Weights of a small GPT-style language model, trained from scratch on English Wikipedia: RMSNorm before each block, 2874 steps.
Each number is 128 + 32 x the weight over its row's rms, rounded and kept within 0 to 255. Layers, rows and columns count from 0. Numbers have three digits each. The size before them is the row's rms in percent of the matrix's.

# layer 6 attention key, 128x160, rms 0.164, rows 43-127, columns 0-159
088:093139141199101078087135125125161176143088132120132108125134124127143124160117116174148083132180079092109100106147101141099140126135097108155126188177089046137074138112160165153194107101109117108113169132187116172115129151161143101131092127105112086083120208075193148122087138099136091098130193151128108098186084124099153171137078151044115091151148144126138130119187125103154135121097118085138057146138144099168178097121073094157102105111156180124087156134142107084133104129163173
087:157136136124143139124155083188115136131116176087090125086073157131175089089192122078123147128116109122125158081136167126156119132148107080078169112098102137066141094132144084132119121124159141150134132174128115179111172134161201106159096129154173162129136154023081168146098134126137191066172110148216117115102112179149153125156167066092103173143190170169123183139151135086124133141114145156154159101118104084136127147136162143129106140145097068139157125073162102184099142117107148
099:140175097113190126104139104131196109102080114136181134105146121209126122137140153065123141167177145161149094100131155127139125138152126125142123106081117142102110076094122174086077131113106112116111101063133115116173111016121125124104117131129130108108122189106152173101173139119140164066111100122082171163181217119153150138123117072130155123120116131168144115129135113096162155118093066149153132107116121146129152132087100199107131084102152181109135117113091133186155067133029146
089:123137125116126164125127138199107142177156150104207095121138123132135143088154109132121154083152074153106102185142096127061134091182130081152138190124147165073120150120146124096116129119170097162165158154132160100101140126151161117171087099099154076105098151070116152167127153142173081091130059084124118156162119135111108118095068147191159162099173178104110162131115191142136138129139066172140186139091170123128109061182132100101157075096164127173133105099136138136148110188122063
094:147141109124118135167080139087144194220137111155116101140057152113106137083115174195168057121100071125131081122145163188171136134112140110176122060100110132123067114088174129151091155038180173096185131150083129110138060122134091140145098077123143115118159131102113087117112143169146111140197132165145197081099139181163133114153153062138151158124115125131087078130113119164126097124139133090137111117185136086134106165132119096159142146138127109183151131129131130146138124133158158
105:125102089084097110128136144123146126139095099170170045136132224100113135105105112144161122202125161129102138120174153167138061128169089127141071138123062123138154149163122116085078114157122146102119160179118168146132116137097161092149073110135157174074078151144107118105138098093127085126076155197104083136109197096109145120137137146162151139136183149133153147121131170080082137149134142131182173113157095124120138145162063156128080136156118140147081047104107140208153112112166114
087:099159129126122131181067104162120140069113187182104114118147128170139079164113119091129133156120160176143073157146117166135135175109087125078113164151109138104182171080097048086133132091103173132090131135157135134161146153128192103106174118127132176185093096113097149124066118120121135143142101213123077165099153184145144139148111116077132147115161139165168083088129149163125195075113142109100159129159084131080127170053170138099113098082180124141175137109144120119181096136142127
114:197147124154201137144106116121144139111127087168094128082164117161119122116120130152114085142180156203123130166152096091137143169139123144189143134171151176123133087128161216185151181110140153122131152141063109092176168103158077149112149149115099085074096118119127101127100099125119137136125159174146085187184126146086098120138146198096140128126213112191118145090097126073084144093130153086094118091130124127138142126108143134122104078184150131089099120125098183072176135168170123
089:141110135116129092102100115137115053168121136132046118135108148130073126105126098138127141149060112126129073150122132164095145137158101088106211171146119147112119145184140130152089128093086150082115095069099093115090148114126165113157074140101118143149100166139120106099189139183133126104074167154143107081113141169112143142118075098162094200129098103186163114096126104107106113183183160164162153105110121094187100151196160154097169162178140174182080134170149123165144148186132104
104:109053142102169092111096093128078103127145162084117132178114145132161136077124097155118129123100191083173170135196115077116185143109156121170131118060147121174185109141120111157109070134118170125139106084101150107102098163155155098108145129141135108174145082105090113173136110086118177096180210146110120053175128098127109141142138164202125136146082106135110140159110144093091110136080166151108170137124127078170152114100059171095191131160149158138072147077124111111102139137119127
111:124194133130127154109127094140105124116140099116169127127179083124101117092157118130159110173147107057174131106174162194108125180105054087189125117110122099144114158084137113180142089080201106130148103134118181193126121132113107117112058095128093125172123081159113144127149128127139105174103128160127189134146136067108171119171097102079097124125103096173143124089132109097090135108130141145125161176126117170081127167100164115113114046209162151133133074095125153186137165141067154
104:142170114174146082092126107086186105145135126162113129199129158155149122102120117074133160104151147160139133121174134159173168126170173138171047111083141139120206098117118113153132115105139093171197102145084105056069077142135134130152133099166137122103119196064123129112187104124081095132089078136154146139167164170089163130123159137085121129105091158143091148110102105090146140156116162123132123097099086146060061130098100136143107067081111072094137097139135146101121127172077106
102:100145127123109122128107173113120162071132116167122159173141086101148076101126096186137106143064126119178096177112119115148212101074102099136113113166100133123112153160200144074106120173099072155134166157136087120098091103159103126104100082151108175132175119130156116176100110165127097095104129119131143114129139099089086134180163120150181117081157149124185115170118130155128108116116095090154143099139169135124138095175060083091099146123097081134186147131127136091139130254077164
099:134103131163090135119091100132155168115140116152091168134192096056079156151139094075098149165111114097151100149058156139137207079102156111047123104172080114124159212139090167117153081163085124121149145151084127116152134124133128166140159092164138179176115088111095147101148128146135138174172133116103161148066176118147076104129066150139141142161135072131153119152087125186139103140125149185163098120108101081078143144098122128118132098147128128098101168122081137130130091038155109
100:136107105108127108105153120124143117121130089147064067117126104142154122132111106148138115140179151093135187163103125121100189127090152086124168130087125133142130107145109099106192133141052096147150141116098116124078160176129106117101078119105134112150105184123147113133133128111134139171117089175136242156177075160131161118081093149083101172117128141181122097105147111154151220159138120154114188118129079064174125121114134136147173080097191154090129105051178115083113171075154104
095:136196111141112115141108189093107116055129186157083168205133125100112146092165117150194106127127191131085147123134195126119146156182083155200148137099102132124110076097116167124135171119102144172112107082114129069195191143142138116135112166120168135128133143128120072185120203101135094146139156214131214135095164124092084154124138082182130146089139104104128149102132116155103103106107101153144162125114152085119153161109155121111141171101129101093099110092125106165149143116108091
100:156142191113114121116169134125114133099125107149057127107152051145108136101106147165167135147165185184095051060164106105137135141092126079120139174121102105111125103147120114097171127057089165154119168141113119150094185125109192080113106121145144123093108114189098100132143134181096129171082104091122094153155090134116152074120165098146101142106160054111085089125050097152155169186156146163152057109102110148191125125134130103101110124130167128105173156130119083071122129144152101
096:222147121160100163121124158143150123130101112127132137114090145113104162171110129136120108124140103100174056099144123130138136107090097147079102133129113137110115117099078135159101084093109173135126129086155076106110134158102144105171100156118111129145156175149105167105157142102131127132142104131164131108140149134108162154184139174150179132080117069150168140121144112118123096087177167150105184076169168203122149099140134141161057146103148156110000082043091151040112118084129112
097:199127095127127075149092078125137101178093091090131153121154145134098161116157130088160080167105134081116159146115113106135154175117083135139090144103139138085124133072130053055113112137158121138139198151147150107113094159115128072056139117177158121080188162089148125082122111139125064093130092118146190136148133146125146107132099131145096128171091166065145146179137107091168095204137096146163164140152123142119105111186163115105131145131075201134161160154125102213156116158125139
099:149188100160076077166172159137118185144125142119153139152170149115130124136118080106133104160157102168122119132127110121089157138165159140103061113088082130097172168121120143135103130129156114099114165117127173094148086122128131107179116081177139105141146202085088121140141120145124104154132121143111121073132151104179134206179139152093161139197125127159162168124063079119097097132106155151128115137151206138079151092181117130069117170172151070169148179123165166149185179079139061
090:119137172125213114090188056133097159157115131155074138122146150145107145125155123135118097116189135072080111143094166126077111201127182126159141104146158087144124154128109139124158147166164162139099131163126149136105073172116122126132123068176106114141132151107189135146157174156116097055123118138113123155162079108111052176141114142141082136098085133162171131139164158149113125131123103154119068023118186062121108140124139150143098149099110105069134133140166117124094200085161119
071:162121154137087178150147142141089112165172157118134145094131087118094103108113112140119104133101170076222117131158098116140130185163131091118157116104183143103146105108092105121168149163208188152150127146112129158171168106153107149128221118112101148096125119153070103216153162156109180145052097152102134077136116142110087114177137060109130124149140075126125118136110130164102122137162146169143155149088114203129139136120119108159140105116175125212137119187116127120104141071184111
076:128158118134123150129137114131133093113154123161155085101109093143106141217170160138129182092127113072177153126135173110118164186047091135159123118156150155137143119131088125108137095107093136180191140118174167179200071139150161141056139144127192095187134064095118103125083158121105148150141161127085138154162115118125131115146101103120191165154104112137145136133127135109090174151108137094173153080098170154203065056159132111139162125151093160124100106071180086155120152134128110
083:132094145096105093157134121128080111101107089105131116123168191198134127098099129137102149159144105141131105125056136080141115114097158152145105158176124069151089114114051118195097161118119132130178180126124157105187102152164097134090098135113140107098134116086106134171116067125119067139107094108174140119147086144167125105124089136101132170150103124134139119075189098114120100128179060134191169072140107110089134080107195106169134101118082085124098171102128165117164144095069044
076:075121115121156163155080140130197112140120167121163112093164177170102109204156141140114128163112134178183060144170149128145088140132114112143138148112097116126133121093098068084110108152199089120170191065140081112113110132103140153141146120145136159132109131060075126118180092167179118095115084129186111119134146153129171151143092138126092063093108184190140196096167134143084110169137164197133160116066106118115149145173117109141068123091113099132122179128100166145119112091133119
081:118091133125085131152070081143075131146130084151105130121150177198153106144090081120121129120109149190150108134131151112153156089167071095137205087111151178137119180120109089093111123078131140110127103122096164162085123126051140121111184114135150129210115170118136118110131081071118102149130194108107153109082096112136092127147117119144126095111125130120142070123154197113102106110079081127163180106145149062112121120129195129129158165071130157070146177187137122120114053096115096
090:156176175146211145113100112144127145164132089133080133205125104134143105172110132155113098175113127131126077159118100171121120115140090160177151137098151113137132100171123148132129135118174130073113138155155196076088132106151142104107153155175120131128117104112171094141160083177130190133054164138100092161097156155118098135129171041096067087137083138153174134139154162134070172107067117112127177171092110108169135126084151154183078137173111156121175160089124082128143099138099179
110:102151128087144189107096146109096134131139174136068177092105136138154132059114159078158144070143186148111134122149110077164151080099129190133165126080189104090108140160123118099116193095068166121083101159054078130120158100106087152121106167104138112126080117181106155104133082098135098129098072105104225126108173085093105145167079107184113104130125110143094072145116196110126109081132157173159155126159130109154102128102155116168087152146097118163154127107148136136138111130165107
105:179119123141152152116151111069132112137140101088172113124118058137071162181167110135115164152145136110122072130117118172108147133134123090104066100169122135099170123107127076144165071156187177125189158120124129087152150143159097121114120088145119176111122095094090119181109186178081155091177114120146090147139156138091141163107178117079197122118125147159138153140094113193143139186160166103098129169090166090169151158193083189111143115118138091128039174111165158099128117136133138
100:085173157060114198107107170130052084178206155156148151096172130141117104157137115076088152065115151153094131200140129137125087102184132147101151111109142121091136178091078080075089138167118152107115138144135126110143143143082087127110158099128084178118168104082086125163085121124073065118156129123137151183133078085120151105145119105092126084070160108170118141137107133101122094173103132154136126156102131099163147182135052131138145121093093124082117137147119072153090142107148167
105:137154127169183103094103109198164120101187150125139157092163114139139098117174155118039142188116115117109149163204122113105127143071120085113116108073109198169122108107124109113107127088131063096115119128107083091095157102111166097143131088158130169116152117137159133166153110146120089098125108080173149145150204100101157152117095115160123133154102166144139121134057132136091125148207177155089090152105104185149132142128131074143085083180108125185123148114131108195097171143148180
113:081105086086107141183124103122144110129130136153096213127123118089182140110134097112118129088100128188098146189101076107157050140092127116113197131074151158128137161126142103098125103138086150166078149161136111141119072143076122149133130158079147072128100145136117148110087151114139102109113098092133145137105084098142101113120118060123132165139201124190102102129066186141121117062150115168185117180145154085079118134137106066158099167145176061122097109116129137119169082151176160
102:106073106134110147115080129101146131199141050175079167114105222124155091148152165119125108133201092082155107108105119120149023127127087145199147107148173140084105144118153175151109128122133186176089086127151134128148081119138037117146129102155137129125169147170109142153113156195133144097150122096094148123150108106132121110070122139151171080124126150124072142121120125098110123117208112138119125150069121171156132117118150122110148129135127140167104092127130127130145048134165196
108:067094136172107170167136181141117120183093132168105171131125102116086152124114120097095077106079120105131116144095093077197083102068085161140165187103116081131175083136071165154100096159136145105141159169131142126160098134105132128172140121127114090048134159119153157163113087158245082102110178113137131120097138126103073147102109149116105124141126114131062119151116159139163111076105066173142119164125130134133107122126102152096081192116130095116093112116176178112145104157180138
104:138142209097157108135142134148194170149115183157141143155155126126164117143107096154127160172104133151128114126120180153063131184158141131127098101144040084092150153146150174206145147131139074110105120147105187176116124170157104113115183091170157159123145064127142128100154098167095117111176181120158107074163202185211135148099100137138176132150130068106120059124145098149118141104169155120103158131115117092117140153145175132088144103054122154121116079129108121126126166113151137
106:162154091122111136053106134132151162190119155143119130115173147138082136068132159104136163140143090075139115139095168187130083131111113145212185077156113146160092098063133134155117126105062090127137065160169155124129134102125091135132123131105120151075117108118123110147152133163144134153119137178165171133089136089127173146123088108132116127179133191142107127161129162200105118074146122143159097064117143139164066115161127112166127141119111070143123165198139181242127114147151093
110:126070152117104141120127143064095147108145104182134079103130111086165135140125137127081190116119141103158092173167174194038142113132144134142163116121157124066147137081075137157130151162120127148078147130117151122153186162162134119148110160150083183154170144164078111151123163113085135188117100169129106146061116102134125108122147135147174070048128078130145141141119114139141142188175143121093187131156175175102133109112142209124188101117162143121086165180150133106085168085115114
102:128103109104106127138132126105149159151149135105081132123128132077131114097181112173121200104155152149116128124118132116216117121114156080160106135136110099103041130091090105092093159170122159090199155117110123181154125085131068160096034124116088077179101128167189107132086110156154127105114135080113153130101093169101155076107091089140090077162150152132139125127171136074126113153063119090141155128112147108108130083137092118169145133141099073134168135121081200186188132124117084
105:125095131138130086160156145108146081110114079078184174118133112073094169092145155121167063156120126195169084162113150167123110109105121115131110139110135108124179197110107187099137125155086070185126221131113091146078156151120071138141182117095134125144134107139123133121148147151146154183116191160209111144098138098096125089111097080140135140118131117096122115122139104167069088100159194144152152130152105191113149149120143123111151186096093110155062111112129095193096108183105120
101:083090123114057102106097151087202203153147109080118092113165145173104140137121126126064100101118110193191129190118090155124089115110138121075100169160066106116076133146118148170124152119130138187136120053100014122084157086142112112138140111148136092128161133098127071121129154187101130110171159171111154113111158085124112124149131105058090166138156114143102149110117119094060094161113151142141119129133182100109143114109140126130089149110119161141184188134121107096103160119146152
111:110145092176150127079153096121104116152119063149123100142101173114103122082147163145111103085120081049139139086104174105148139074138061135113181049119102083150129098077154113144143108084109110154148131121159148077107140064113123115173102120161132111141109110092118126126094062122128099085071136084129095127105135128136176130122084134176045175141100175097066132157129124108100098131145153122115166154174115176123122189124081111126158147192157179197130144118167071159109129090149159
110:183148161149137073141116137128066102109134114197109110087123085097168093180121160140122141142137145119100116099211189147057157133132154155139107163173124093127159140079086150153128108134211095097157143181126105133145109139145098051155117141111164184160114138214127159123101128062116078167133153163138085109126150170159136188148158161150083190081141146100182088161098129126128167153172165111108156063152129131136184119108137099118146154136101127095143128140160082126109157111112142
111:148138031121128132186097099097091095107137169123122113062069120161142173147102119157120123158137059130141145118150155142133137130173132141164133205139106137148112091117105111191104121160120161157158151120129138141107111117099147104096104127082149126101059137112109185103129168121114101134118114062142109110156135172110178094097131147132121166125114117094075160128151129126123104102146109163126131138092122145090121105057133133077057133048139122006202176091134065087112114135124080
111:124109161083079109125106116075089163138137168180088085089132143126130103132130105130113115164095134201070138155211130124122164122178202118077137167110066144161124114094108150125115140140125103172119110121156136145109186190132117079213178160071132098207145150161115121045111132082124117140089168124132090139112083159147128058141096196130142099071126108132169145164141155093194148171116117149139140107144115180127137127131079093116118152117113138133078113123133126113161104099093111
102:131146161147118120199142177139120116157170130138148099144128078133080101141133066128146124129128106102155125110148108113130119126118123177114169110133125150114185146118163120119127082168112133114156104187088122126139074085077135173159139158166110120101139162105119107142100087165066107070159074102073145134111130144084106136202106157072135118071140129099111143117108112161108104154064075158107147177144121045094089172160109211137109171179138229117158133122095092090151179137075106
105:127101126200161139153159158129114086090157157145138088138112142076142171133156103118118101198113154170069195152137096165138155140091144192080095135115135121142148139130141131140219105096146102146122086080143067118169130133119160150152161109127132061138144139127165132194122111171145115151168144125185131122119114199054147078104137147066076132187174134160095102158110114121103159129172107099148140146133073139097129092133147095119118201188097153106112053103118109130185110129138129
103:129082148101142082114185097149104074129146151112129078129140172116044113082144137164115104086113165163157098092152132133129089141109138169143156169134131124128138075111103127091103190098129105162092127106116145177155123190146134165098089124134137183148159140131091159151133138166163080130099133192140135134082039116149156137132131174170120054155119128108089153155152139159105154105095140123082088062152145149128117141078090116093123167115134182128141186157054175066149108063113184
107:114150182117117149105134121186105095173127140175123120123074124074154152121165126089139100136071124129132171202168103141188179092113167159130108086101089082110149117022156139098115123118153191142071131143117134114165107125157063138091145094071074094171122127097123149074165172075104176122178077116113128173130157122136117108073134109128165107144096125191133167126122171183123099127122117106091141149088132123191138120146134090163099138161138119114108117151119136085142112119083042
111:109123081078136155163038174183153113109166108115165153149116128104101149100132110131088068136112069120169143107133190131139066111098131113158097108100149103167179128160181140131104172092151182070077144047091094109161096092136140171162084099153090083146094131149159185133092095145127147150063111137077115144071135120067160178104055134111138106101099109140088138116147169111182108115086151182117084108104111135110106133127129115147092135141135162151138103148100108165109098117172107
105:155120050095122187121101169102132140130210137189116141124148170131122136132155086141102071148157144126076117146157140109096185110150121101116139100114091159109130159124137113108120082106079099106077114108116170190150152169113149146181105123141180150158139176132174101179158100062112162048130163131145152066153166152138183110112125174111128127159129130109091151117074118098080117101151143094132132133157047170143162125098102100127158137128201130149156127148159178196184170151085144
113:102114137121197084220099160092131127121140176084107177212087167133091141100095127133176156105132052133181132111129128137146127180131099166190093102120150155167119086145141118125100079095170114121144102129141167103128088053117130107124125178134126128056137148107166121172133073130116120122143186177149177123155120125105107101201160119073192175117091165126092165109154107098108125112070159115162143130140114154118099129128145185094089098115157144118101134158152095118151166158139189
115:080095144134160109169114192095152067050139118147139080169117131084125159056089139150097115137110071171163117143091110157159105063097075117087137122129142109146170173122086135172126170131091168129111082070149142101128109132129057154113168112136132116032114120085183094195150104107146146132131130124082161128133132069092131120069100206131131056088122120139168141141152108134099129141120121142104141124140129116134106155154095148117140148198160148109147066091070149113108115091120149
115:147098080115134128131124093121140110132148147132115115126159120151158080113105092135134085147165162159176156123157232148067110150167112092106087114119141102069117175178128182132073129201106043118134167139115170113104152077119109139101132142141105136120152087115167097145093105103151120174092084048070160098124130150209092102148167093118107099119177105166121135125130171101101106095145107156170138081173131135143126154180147121072143139111083173141122044176090121156104154117123142
069:206139159136130117128147150156126161124160085088132154126089119120110113132123094170141114104177135152136160130125144074167138132130145131132134083096161102129113167144170150131197115115125145149127088098186066187131118106114145132196151112113098057118120157117114142138104117091160127120165119181068110122112175154077135143168132043087111091105110120158148136081160146136090071139141085159224138161160121181162125118096181135111093131113086063112144064161094219108115121113138194
069:143118147096145158106140081107146168139119107125096148127112165034158134121160131175152126112149144088121097137152116093081124157177122081163171140138139150140155094146132109109146099148181150131175147065093061130124180085089107152182183154097141155201056115134110143200101138173095128192195125178107149093139074123165134100171168119100181119103156093118134109129130101118098101129122144139124144113131181150173151161170092173079141140149148162113123117120114088070100117041165147
077:100071171164121140133085099124165142160134095117118154155204190117157126181151131135135119161125149119179101169090166159093127107089151082096104102141110123120135147123086090148093127211147155102115171105114138093123123087142144102092094086132068126116145138108122136177108130116093081112085114098141152112089165087187169132073107103164122144133177105116138146116160138168161149068042082083096159135116149153122188115115136207142118213185112177082140152113132128120180090106103095
088:116130125096155122176181089158120132173114127117060181077104122120135168080075126127120120124125174108090151152149168096177162160118158133168151146068132120119137150168150120160121127139132133089122090115087150121101112117102069112092132087126124144194113163182114159047153112095159121123063122134086181136104062175131135162170094114116083101132134118143063097142169188034147103111141065096152164113125119097085088172150133049153125126116075126171180113154150117131142111097130099
088:082149072107118137118163099091104110072119119101162176105131061177114017148153083104102163127089145152150197132176128113210139139134137137094120148061145120097110215143135115079109119092101120124132105185135140138154145146138147140136128168147171134124154128151157172155179135059091121103099126087128125141104148122130115101062114055121127103173159142114179135163099125184144106125107158098161155130100106165183172079146153142135138150125115062080089128089177117106140156158109129
087:147119133063192144084120172189169148159113140141160056103098166099109120134165180119139110106145148108042125158155105142107064097138199165127192086114086167180145132135123070105129123102073104090097102137189131140147146147195093129115156123140076121097137143124103219168141142132119093148074102148136118175147089083153110094158155115144173131144173107127164180137081148139094086150167150089118108160120151096126087148084105128124077134105131147171121132130137111138103168111083169
092:107158095098098186157182142139153038139093125087064178095139166104163100147130120071112160073084158104165170151151100125120104057183132086148120108090115110066136124075181132156128154147141210138115131152120121072099177170129122178133082112126107169165088066137166132154120155063144123092132097111143109140085164109116124187128121118100108155142121162116111133143100101100137141131089138150164160183095146104120180127148155137090118138195120157098080145123168147109167141105169077
090:106107093127115120114103106184160114098093145100095174133143134162162126100088145138109109157138173116148072138105119175133132142126133125164192090065123187118153134124167134098171090100108111189159110151139134169147090162080144183133059145106124076115078136140073086093161152156163119120119135160172139112123052132107102167139099142096168068144133132156085167143184155092122094080083082154179184086098144094134134199097168105139094100090167114132148136189118137167115077191154114
098:156114136138125098180172126120135124097107072163127107148146104051137126078092162130108175119156170099139169133125151109098117114110196144127144105103158092140176213099178146117166164149063111090151091151130109187146147169163167175104120124102099134166111133147171150190173160120133072113153116102129128101166109214093111176141098171131202114085145133158076121203140157083172122102151106109077155187110146134126153137136117127111109074140150149157121050134109118099167101108129144
093:150112128158181165136161072146133122130115101146094110154143128072081124149165124127149154146074158121071150126131177170037103130137094063097091092152125091094078105118163105144154179092152189085130123148132160094163077131140119101185142166121118083141102185108182076147179144168089095171094111138113070129134193129103115094104141118112090128126127163121162142168110171132097154095177135132110150101130106111128184172145109157120175135144156172059072150144140113080164098065167134
102:122160110118123118080166157160118101108124098151114109144111110063118149116107189136090158093112135064086207107144117058099192071145113104082152109118102115164170187086137147144130182105134157118092112076106133133131186127170118106102130128170161160077094076143194143142162105101104101152169150102145115102097118126092126163150131057075143159127143124119087075147103119117144131085111146133093220217156103096140124141123124140137156125183103150098118172087086161066154140102139125
101:182151126148146114106129146143115183066117170045159075106129067135148137133105098148102066180149113184160149100116109085148076164148136114143057081132091109118098157127128162097153154159133077096139163113142093124084166117131142163157171106139067135099129111125115134118143131135133186108091178110149100103098147158164116168132134096153128138125093084130117100156088127133212084147163111118123073060109142168132074090076153143103170121078091167157121083159141108128068103195114078
094:128111157102155108126157139087115130129167115166097075107088172081134124122136122147169124172138143140091133140106113132112189096184111095119154119144090116149095166116174147113133098165132119165061091120157167120129169132198123082071113094176095103109119152139202206168090106132097157157108133085132095107078097164139127104082160139096111161120093151117116102113115122120121090161212120090080164209144152076179146093156109142126123094163112179176115182135173086117189182136164154
101:159076109124156084110134112114151172121135146154080129127095108108104175145088188148089069098130123090040077038113143151140136129179107116189136105111144144124095060156137128136194179119101100130139139084113114122141145136139139124143143196125096075079060161127121126131146132153151164122131166151138071132166109127142096105182077120167121126131196160179169124149132107174070089130128175140094075155124121165070119138130147155154162109106135067096122149101215139133164132151140155
106:142153167161152128113127125048133163124149192078167107131166120123158117173148145165155124082116052139132081099159126086141088140147133169165117075156138111152137100159120068193097183142127065107119086136142114157161163106192110062106133152148107147150193103097214112165094146161120137112182124152111153118165096114132096140134081138144109086093097172102141098124100083117083154211137082145115125122167142108169155095073135163137130112162092172133121134102119180125158163160116181
108:148137132098103097043129118092114051071085198159077141162151066097127092143122151106089147142138148092105167105137114116124173170050169125158166136175077146133141115136162096092125133097140179122087066126112179127182093156147111130131126096097177105100136150121142143100159111182139143120102163156106131058116093139145172199137145111128114167116136151138156075068110131137152126123109104176142063129197107090165117142169161125122136162158067131130123166142136120092098169106195112
108:161107087201109145124157149144124141152153075119155104133139106136169144090155146087126115136063073138151046083170154206162078110108101124130130158121132081136122106089163099096107117157152141157139110119185130065098129127065126087166089041153067104111158134110121096080131113133101160097060108140113119130121087114131175154164121111098105103083074111111123101109179143114100132150151080115117103080168145126113195118129132130091140169207099165097118057129148122174111094097151128
104:195134100059109100080089088107130148138154169118101123160185095130123144135084116134131050174100106159127157074168116148098198118127088111116142154162102133101080178153139128087132108085104110170098167193101166113148153126094092090156139124172124144161212139118124126098124093178113140148160129094155079086153145130125097094135127122111114133050104134100140136101142103101159141168170146071123119053106100120150180107152183106138135152097117143130098082139069050193136144161135113
109:105140140154112122153150110144119106194141102055133165188139158169161131108097145088129110123091126091118122168090146175170132141150113080149124127175124134144138114178203131111126148078106142092162133080157083145076171124188070141085103147105155128111147129155090107163218054100174116097119157135143067124159165120118146130100105101104120127181064164157085133127179083103148123120140150107136114131161107086147114158066086093101115092107083122154137113138165069160118139131122026
101:091096094105140085094154099157120106138152159174141104163169137093133143033083193068161021056144133114096235055163125185108149134136132144167115078126130114172111129101139144139114172103161137107091143114107173177119146108168161111159149116128092116148083161129137150113110143128155146122172162141104136130144145141143107090146117128160088161084114120189118113145059102097154107111127107134127148148085117130042115136154185115135092061150126162122123120099138108122099109099134092
118:127144053084115166122095121056087167178125171123117184145171131123116138097109137085133125118088131136085082130068122052154104082146105189090126122077196113146111129150172156100195131105113154195139130093126196081129110102083111164109093096104138107059108158156182088139054110127107111102143143146109156116145118121111116151158136104120133079141166106145098166204152166125118079160120120151137161114107144134099131201124153120160090106100104176130102109151151107093116068132166149
103:069144097091157135068159146123131159129104148143175103194072114073134146155154073142125117114146076140131131140132143167161142182121168124080151092093123175141130161162103115110074077107164132084113149121152104154117094124086158076142163166083113129192112149081086173077141166047141137152122084125136137137116108106171116128061165125147090115139155138139129126125155216170147146181146190133122123119133043096194085144092161144146097099101113097154127166103120144089126137083120079
116:132134126126114143131183099123144130164098157141136140157118099150117089165102159170105157145124158153104105108148142137145157080113153108161092110116112136139163093157080100127200160163103152046200206077110123080210121096112069144158160123114096154114127061138101098189112136114158134115146095121105160155175141134153166103090175088162109099158069046169098184131166132138104145118126135166138137103109042079148116118131147151047109109144121152098126164121089131131137177066121138
107:138158176155156089128098152109139109071116084146128107166167145136121137138182078113161096154102120147149153112107131122079155066126143084164140066150104160151138140115096121158129095160181087096149112145159106161128136137139171066086154118109150163146137133095117074088146123134150100124143150162049110099041166107162040088105073138094136193048105147141174170093108135131153155167110073151119086129176094143101094133142089106086179110122151100065141135122113088156099179102104130
104:158122135097109095122132127120125125122172084183133077090128105165175157187134092095150142049137118055166153106165155069127131118118106151130160109118113162160149130072157128156173115101146093112095087113123109127088102103083147106039065101154134120086078138150150124175149064121145118142119143110139117157113192143121143193113090140180127068083154180140157110119150095086072100159169162139102065171129119125078131137185169113165123148124125146140079099150083159104160170136096177
115:143144114188146159174178104134132109116134180113125145171128139178153086099063175163124094083110110137090073101139150124143130166106105114109141115121182119150136192167150136114120121119121093115094124120124069158119139158114172095137147111083140178152214143188112089093116127111115115116134110093090142134115162142125092066165103144139109131145092113193149165133176156119145137175093081119085102098105154107112098127123188081031154125134169155099165047222098157135124085141126078
112:083145140094154129036094102170142152151107139115104091153160150078154089132084117152144091154091151175181185098085087107130120103105089089096114146155030098098123166152123084121128165090163110140134118122139103093114127229157105165128155083158151136128141117122162136047117065157175210121171092110132126140135126147153142084139154140107162122134112123201176151090076095096131098129152129138059136067124121118103131110125105124102099153149113142105097150098146115111127135065081139
109:123135190093144077159142081077130127159178138173117120139175126066162155175135129109099173114150127174093064138137178151056152089131155112159208148168145081144149087120087090158128091146095173100134166095176136111130089096150129142157115169135112139157100159097188086128120182124131073173139158141170155144068077168092153097142125126185131183056096161112108131128063183144145129169147095136141090147132120143142094120134115144110153130115161056126180146130100138137134108141097091
123:103090130138086146180120173181127054088174115125092156175062170143127096107168078132178173077095120091151168105105155104162159082156102132117161173097086129155112185091147124121101144108159133058099104109099141122189118129171112113095187134146204117130138107163101131146126146086081150167175116094135092120153079147107134090119138135138151147101140175175121185083135143108083165105133113083167188129154178130117148097183121116104175114141109197155119136106096065120121128102096126
108:125110168086163125122126187131171105135100204096164168158113136154132136080112139084160157142107133129164208119088099089157189131160110141070109077120082142142140105121153147166168122041133089123108115075109122081139135133078103120105183164150118179122141136123122170146112051165136154111130143129146101096147153104120111137141126151112081147164138134129058140127116087068070079125156154154143123169113127045079096145079139117106106109119081190118143161182099142083155134151139058
113:101128037130111087163132060139145176184088155102116171091101129123094146146158198096132118160134104121071131154139153111095097133107074106118154137128160089156125083127101064065143127156082128107164130114137117151141109087153109142132115113109104060128041149100066206176121141197125143115139135110129107152099150139139108149135108101125119102119170194192088156100121149158126102113166156132127088173074140149111077096141072182189114125182174095117161109147152168138112124121128151
114:107161190169118171101142120124099180159192127207108107181131153145145096139122151152094171078144116132107091188125104131163099120160170164145141102167139105171129107137101100155142101135135197186094164181116168141110112133126163152157123151133157122127132135126171201124111113138078133127159121124132135111180119153148205079136080100147065154146094149126134117110091155175162159153141122064125169077125177144124113137072109096180182103127123089147076144057115161073127170075101163